python train.py --n_head=8 --rope_base=10000.0 --lr=0.0124 --beta1=0.95 --decay_shape="sqrt" --final_lr_fraction=0.0 --steps=6655
Each number is 200 + 40 x the weight over its row's rms, rounded and kept within 0 to 999. Layers, rows and columns count from 0. The size before them is the row's rms in percent of the matrix's.

# layer 2 MLP down (transposed), 1536x512, rms 0.0861, rows 813-819, columns 0-255
104,172,254,149,192,223,111,178,182,192,193,271,151,265,225,111,193,219,126,202,234,207,292,170,237,181,184,271,233,224,201,231,184,216,157,184,237,120,280,234,207,268,190,260,213,212,215,185,199,200,223,195,198,239,166,142,163,190,185,134,211,241,217,236,216,207,107,190,202,206,195,159,277,170,248,225,197,187,157,271,220,232,224,267,227,182,223,173,219,216,174,144,195,203,176,156,188,204,229,218,196,158,244,171,165,208,170,131,233,216,251,228,212,127,163,193,157,191,169,218,147,142,245,100,127,183,257,168,152,195,147,198,252,198,217,225,178,205,259,204,251,203,173,161,248,254,243,239,108,158,181,183,168,144,198,198,187,187,252,172,269,222,299,230,200,223,235,179,255,283,274,194,296,195,203,240,201,205,217,216,203,115,227,184,213,225,190,154,259,219,201,236,246,188,198,132,198,186,183,229,192,195,222,209,248,228,175,208,170,199,191,231,116,214,184,287,138,210,138,185,192,159,242,169,141,231,199,183,146,206,248,192,240,186,87,222,180,205,247,170,231,154,241,230,209,124,142,183,118,234,102,194,255,208,222,191,191
098,192,160,158,222,165,199,263,173,155,210,226,233,154,183,135,255,200,183,148,163,143,126,148,220,240,199,228,209,178,179,150,155,199,137,240,179,213,203,224,242,167,190,287,222,204,243,250,229,128,260,243,260,206,272,238,130,168,190,252,182,240,152,245,187,153,214,176,270,172,219,235,184,159,239,177,86,120,240,149,210,214,169,161,216,215,233,191,214,189,234,156,180,223,197,191,177,194,168,152,265,218,305,186,193,260,174,223,230,240,127,213,191,135,225,207,175,193,219,221,253,256,295,203,137,137,241,227,130,212,225,272,221,202,211,243,250,159,207,149,211,177,178,197,196,222,308,252,243,249,252,199,211,191,179,195,215,210,217,171,193,254,211,227,173,182,177,187,239,205,194,165,193,173,173,159,159,262,197,164,181,151,157,105,144,171,237,160,224,200,276,211,215,170,179,230,168,217,211,190,122,226,201,174,211,191,166,201,143,256,199,194,180,201,233,207,261,161,226,225,174,277,251,213,157,191,191,215,189,282,155,241,259,218,124,165,231,175,275,163,264,192,187,156,194,135,174,220,139,183,251,245,176,263,203,147,219
094,212,181,218,148,127,189,201,188,152,221,194,185,194,225,158,242,193,168,149,188,196,183,194,172,211,209,195,196,163,162,200,190,189,248,66,197,189,152,198,289,208,253,182,189,246,136,253,183,180,169,247,177,226,191,199,170,161,216,198,178,228,209,233,187,172,170,198,199,135,184,226,176,243,184,185,127,173,174,273,213,221,145,208,209,143,159,260,188,246,212,162,239,141,163,271,254,153,270,168,220,165,226,182,206,214,193,161,240,265,350,161,197,245,165,172,157,206,205,255,185,153,230,165,318,177,117,219,171,200,190,143,216,239,280,237,255,137,243,228,171,245,185,226,130,160,300,209,244,245,142,163,233,193,244,218,197,169,198,227,174,230,174,257,248,203,173,241,213,182,169,183,210,198,180,185,183,205,210,230,183,221,265,205,227,241,245,199,232,178,172,217,199,202,215,229,160,155,269,182,271,172,124,161,281,182,240,302,207,208,243,225,237,258,198,173,206,185,194,259,169,214,221,222,179,196,223,212,167,145,215,198,219,184,228,190,206,217,235,203,171,211,304,194,55,119,168,220,233,116,161,168,220,206,176,182,168
098,216,231,216,166,179,164,177,218,209,175,189,198,218,176,220,202,144,207,226,140,136,161,177,162,244,171,164,232,215,180,179,232,234,115,226,198,180,165,203,277,235,188,253,176,155,268,275,215,201,182,177,189,236,220,169,179,141,110,176,216,175,163,175,189,179,167,234,202,206,273,254,202,246,273,189,202,252,236,205,190,150,184,179,206,189,240,174,250,224,205,188,134,220,140,201,237,197,180,152,247,130,157,171,164,140,141,334,185,227,192,203,194,149,198,192,110,269,239,218,141,150,154,149,279,175,205,171,195,167,182,177,178,241,169,207,201,144,225,204,135,180,179,198,150,213,226,172,276,192,276,176,199,193,194,182,175,204,153,125,259,161,185,170,232,233,218,250,184,259,202,233,206,222,175,203,148,197,194,200,171,128,198,227,234,239,279,295,217,260,223,162,246,216,252,257,171,184,207,195,134,182,123,274,189,224,210,236,178,176,223,184,226,152,207,258,182,216,199,159,192,238,207,177,263,186,167,159,211,92,167,250,232,197,201,220,325,246,214,237,230,211,260,227,152,208,139,183,192,221,135,169,252,176,153,218,176
084,169,215,181,179,219,159,257,148,228,200,199,270,122,233,193,159,236,195,276,186,201,233,193,59,209,139,290,169,213,228,211,147,134,182,287,129,192,210,202,164,255,191,181,203,221,181,243,202,162,181,163,320,186,159,208,167,223,269,248,186,203,206,187,268,177,157,201,201,220,160,206,202,144,224,241,179,136,170,183,161,257,98,178,177,234,209,167,214,174,124,157,128,206,220,179,236,265,259,274,215,172,195,233,212,216,197,208,238,189,230,223,291,220,209,199,233,174,237,157,235,199,233,216,153,172,280,184,207,263,200,272,209,178,145,239,168,265,217,230,225,270,199,144,221,235,216,208,178,256,227,100,146,179,229,234,109,186,162,215,263,178,154,217,209,115,235,137,231,181,210,216,211,211,145,150,239,183,214,299,178,225,240,185,244,228,193,185,200,78,182,244,212,124,168,75,200,196,201,228,206,225,216,247,173,245,222,231,216,234,175,233,224,189,216,200,208,245,248,180,176,213,187,272,201,211,170,224,191,255,190,123,125,156,212,258,97,220,167,254,142,200,189,158,211,196,123,175,137,174,264,181,147,168,168,210,154
101,209,160,147,214,212,238,237,188,204,234,270,202,227,226,205,163,174,179,196,175,197,151,215,221,216,259,222,213,228,259,205,170,207,189,163,216,273,133,156,216,101,241,226,158,221,211,224,271,237,176,83,141,226,183,143,209,244,154,186,248,145,114,170,288,256,187,180,118,194,198,222,197,182,178,261,119,213,272,220,199,159,207,190,181,194,173,225,169,217,178,174,279,159,195,258,205,174,237,156,311,240,195,230,221,252,194,292,229,165,227,146,285,254,249,200,233,192,134,141,258,258,197,219,204,154,183,185,192,210,184,245,243,200,184,227,234,177,182,227,250,226,255,178,225,197,203,189,188,166,126,165,191,189,206,220,280,232,293,235,171,188,151,196,256,108,192,283,149,178,170,250,144,161,196,212,245,187,224,216,162,179,221,240,178,214,181,156,288,212,279,205,232,254,199,104,211,151,149,216,192,251,239,171,199,184,166,153,174,180,160,254,145,209,152,277,210,166,195,190,164,206,139,247,175,243,188,186,196,209,289,201,138,185,215,168,221,254,164,210,216,158,192,164,162,227,249,205,208,207,243,214,153,197,143,202,167
103,261,258,245,140,239,138,190,144,224,278,169,245,186,146,222,222,238,170,254,159,190,245,270,193,201,183,197,173,166,124,233,234,267,195,153,242,200,160,196,192,210,232,219,182,277,217,166,208,186,219,213,202,199,250,202,184,145,212,241,163,196,204,205,164,201,236,245,150,214,230,212,170,256,188,175,222,256,198,185,217,208,211,210,219,229,219,194,146,206,179,267,161,226,177,179,114,208,157,225,259,214,183,132,180,237,213,281,201,230,307,203,142,161,125,163,232,196,213,198,225,226,249,210,158,153,175,164,190,215,179,200,222,122,159,101,166,185,225,224,210,251,273,232,210,141,82,122,219,168,222,240,231,163,255,212,273,186,223,207,247,244,198,288,237,261,220,144,147,234,187,225,215,234,165,250,178,146,205,157,192,248,259,241,194,172,267,235,218,207,272,240,183,180,236,195,245,257,246,227,219,265,212,142,170,203,184,219,253,207,215,200,249,169,168,207,222,237,190,155,239,204,130,201,175,133,225,164,223,156,239,251,233,211,155,196,125,276,214,231,270,171,191,225,295,205,245,202,187,176,226,153,119,231,267,231,249
# layer 2 MLP up, 1536x512, rms 0.0399, rows 814-819, columns 0-255
142,153,295,206,221,171,139,244,133,189,221,205,119,195,239,193,173,241,168,250,197,213,227,251,222,283,187,167,199,160,150,167,216,180,244,183,159,240,225,133,207,206,145,269,192,156,217,133,194,233,155,196,125,165,192,214,223,205,202,241,115,190,220,254,202,256,196,125,206,233,212,230,196,173,261,202,220,185,205,229,180,190,213,182,191,255,243,203,255,177,182,177,132,264,208,187,177,272,242,245,191,182,204,201,253,189,126,201,178,284,302,273,211,160,212,166,257,143,186,172,208,187,162,219,232,192,159,206,163,232,210,265,186,258,255,163,224,168,162,218,173,198,164,170,205,191,140,172,215,197,170,180,239,184,208,183,163,193,231,150,218,183,148,183,129,215,200,181,173,147,253,154,209,186,135,255,124,167,266,123,186,237,176,228,175,212,175,251,182,291,240,175,230,207,211,211,198,178,164,206,261,223,175,224,244,196,226,272,285,206,218,183,180,192,257,170,153,169,161,112,207,128,201,197,183,178,238,305,136,197,183,242,148,116,210,208,228,113,153,179,155,231,130,253,174,251,223,181,231,158,210,221,223,108,220,244,185
122,204,215,155,220,190,237,202,147,183,215,230,126,164,117,176,167,213,282,223,296,203,235,198,177,116,265,189,229,167,207,206,235,171,239,203,181,218,225,229,268,173,194,184,222,186,106,231,191,202,168,198,183,261,207,185,185,173,214,213,168,229,196,232,188,191,172,152,211,258,212,216,232,246,235,221,199,220,211,198,212,173,215,177,234,268,154,187,199,146,209,189,216,202,263,189,287,254,163,211,165,189,230,128,172,245,202,175,253,248,153,139,226,158,194,222,191,232,198,138,190,169,220,186,210,183,252,245,119,189,214,141,199,244,107,231,187,184,227,230,228,263,145,235,235,259,151,129,189,239,238,243,188,229,226,165,201,238,225,216,162,212,170,187,183,294,157,257,181,171,202,207,196,222,243,240,188,278,203,291,207,191,150,171,185,238,234,254,186,297,172,197,183,228,232,317,224,171,297,206,181,202,255,225,255,290,226,221,178,220,159,218,230,215,236,289,204,202,272,123,227,235,181,234,236,189,230,186,191,230,180,198,239,209,184,201,206,227,195,222,173,223,261,200,116,222,208,257,239,278,223,207,225,205,190,186,131
076,151,194,237,259,302,226,157,163,203,227,110,166,142,250,205,125,205,222,216,208,212,217,161,202,191,199,200,188,151,203,196,119,135,115,169,150,236,238,192,231,210,249,203,190,127,242,159,212,178,220,199,160,200,224,248,218,175,112,247,191,151,267,209,228,240,218,201,181,296,207,270,219,212,146,285,212,196,219,165,203,179,207,238,230,231,216,200,148,163,180,199,231,197,252,222,202,215,236,262,264,232,238,260,271,245,211,185,175,96,251,253,199,197,196,222,225,63,211,184,147,247,168,232,155,219,171,165,147,152,170,250,170,228,224,181,181,146,162,219,253,160,171,158,207,197,244,215,217,133,153,195,273,145,189,250,127,206,241,236,145,160,159,286,203,159,159,182,167,281,174,170,161,247,139,148,184,189,218,147,271,176,185,174,195,217,195,182,167,233,216,178,290,254,236,138,217,316,190,155,222,189,218,209,230,145,166,136,204,265,231,209,217,185,204,238,252,185,258,218,210,236,269,241,222,324,203,216,181,200,258,205,218,165,207,260,175,189,120,239,139,225,197,200,185,191,110,184,212,180,159,254,195,241,157,244,207
132,165,220,204,246,215,211,227,143,221,129,210,159,257,231,164,193,212,199,204,214,228,137,214,170,281,254,175,172,133,199,243,163,202,163,172,168,222,216,205,261,143,242,221,235,152,224,195,147,187,172,222,254,182,162,176,201,137,156,223,226,287,228,156,115,175,118,145,148,227,219,268,148,200,308,183,200,205,166,206,185,173,278,227,207,158,155,214,183,184,206,166,187,223,178,203,176,173,202,220,152,150,202,177,203,128,199,216,152,214,146,202,176,217,148,207,283,202,195,112,131,82,175,280,276,238,230,253,131,242,228,264,251,185,272,231,199,153,199,153,235,116,227,233,214,201,178,194,231,223,168,240,280,142,163,264,173,215,233,235,194,214,169,215,186,271,208,151,181,169,145,154,202,120,117,229,232,153,205,123,142,289,244,167,180,198,214,212,257,197,169,211,211,207,183,210,128,217,162,178,220,185,247,191,231,176,205,234,153,207,228,148,205,168,263,239,238,167,227,124,160,206,235,170,173,107,172,275,132,191,146,239,188,158,259,147,197,250,227,234,150,151,212,178,294,163,240,249,162,196,222,257,276,199,141,165,179
099,187,225,238,192,205,184,154,236,175,207,196,247,246,190,114,224,226,210,282,282,179,167,171,178,140,175,194,294,202,236,235,200,148,193,176,155,208,160,194,174,193,218,217,266,198,240,162,183,157,174,238,230,220,250,183,228,164,184,235,191,231,206,233,327,277,206,133,194,200,160,179,239,256,228,220,205,209,131,256,114,125,219,198,251,218,229,220,171,188,235,183,218,271,219,240,170,215,173,153,170,149,189,264,245,298,114,211,179,254,213,202,206,197,170,141,184,174,174,196,195,237,215,161,170,293,183,144,180,236,261,177,196,264,190,208,242,187,172,125,212,169,208,193,206,237,254,149,214,191,272,238,149,172,226,275,203,254,224,131,271,202,228,150,154,193,191,249,162,239,160,223,179,206,182,182,199,208,246,148,180,254,263,297,263,188,236,192,239,177,282,143,212,208,250,272,175,207,112,147,206,212,251,257,186,191,154,152,193,194,218,258,246,198,205,126,152,195,206,202,155,137,220,218,199,278,314,210,185,186,207,246,198,196,227,185,244,230,177,217,173,157,191,250,183,287,192,178,279,206,228,213,121,267,165,190,191
090,205,219,203,305,154,219,184,170,112,231,141,196,160,235,125,177,217,202,221,214,216,234,221,214,224,297,147,167,221,224,113,207,216,159,153,189,254,169,162,167,211,226,187,209,260,210,255,203,146,189,163,188,223,137,163,230,205,221,240,116,233,173,120,216,218,195,175,210,202,162,191,207,158,226,195,188,206,216,184,239,309,268,215,183,238,179,137,217,101,147,217,200,172,202,207,231,168,226,152,219,202,143,156,177,205,173,191,294,182,237,184,198,143,274,224,170,234,171,140,236,195,193,173,222,256,178,193,163,218,272,214,193,183,167,174,162,212,208,226,259,166,110,240,228,265,229,161,249,186,232,188,210,184,144,241,239,183,211,180,284,248,189,208,219,214,175,218,243,217,183,279,185,175,143,179,219,298,202,180,279,192,159,204,122,223,223,249,173,245,204,253,244,202,212,243,196,186,164,185,231,210,218,169,211,187,230,199,124,148,223,170,153,154,198,229,165,225,168,148,209,249,221,164,165,194,230,201,185,219,140,223,234,197,113,218,252,225,192,222,209,193,186,236,233,234,238,225,240,196,206,228,205,187,174,176,139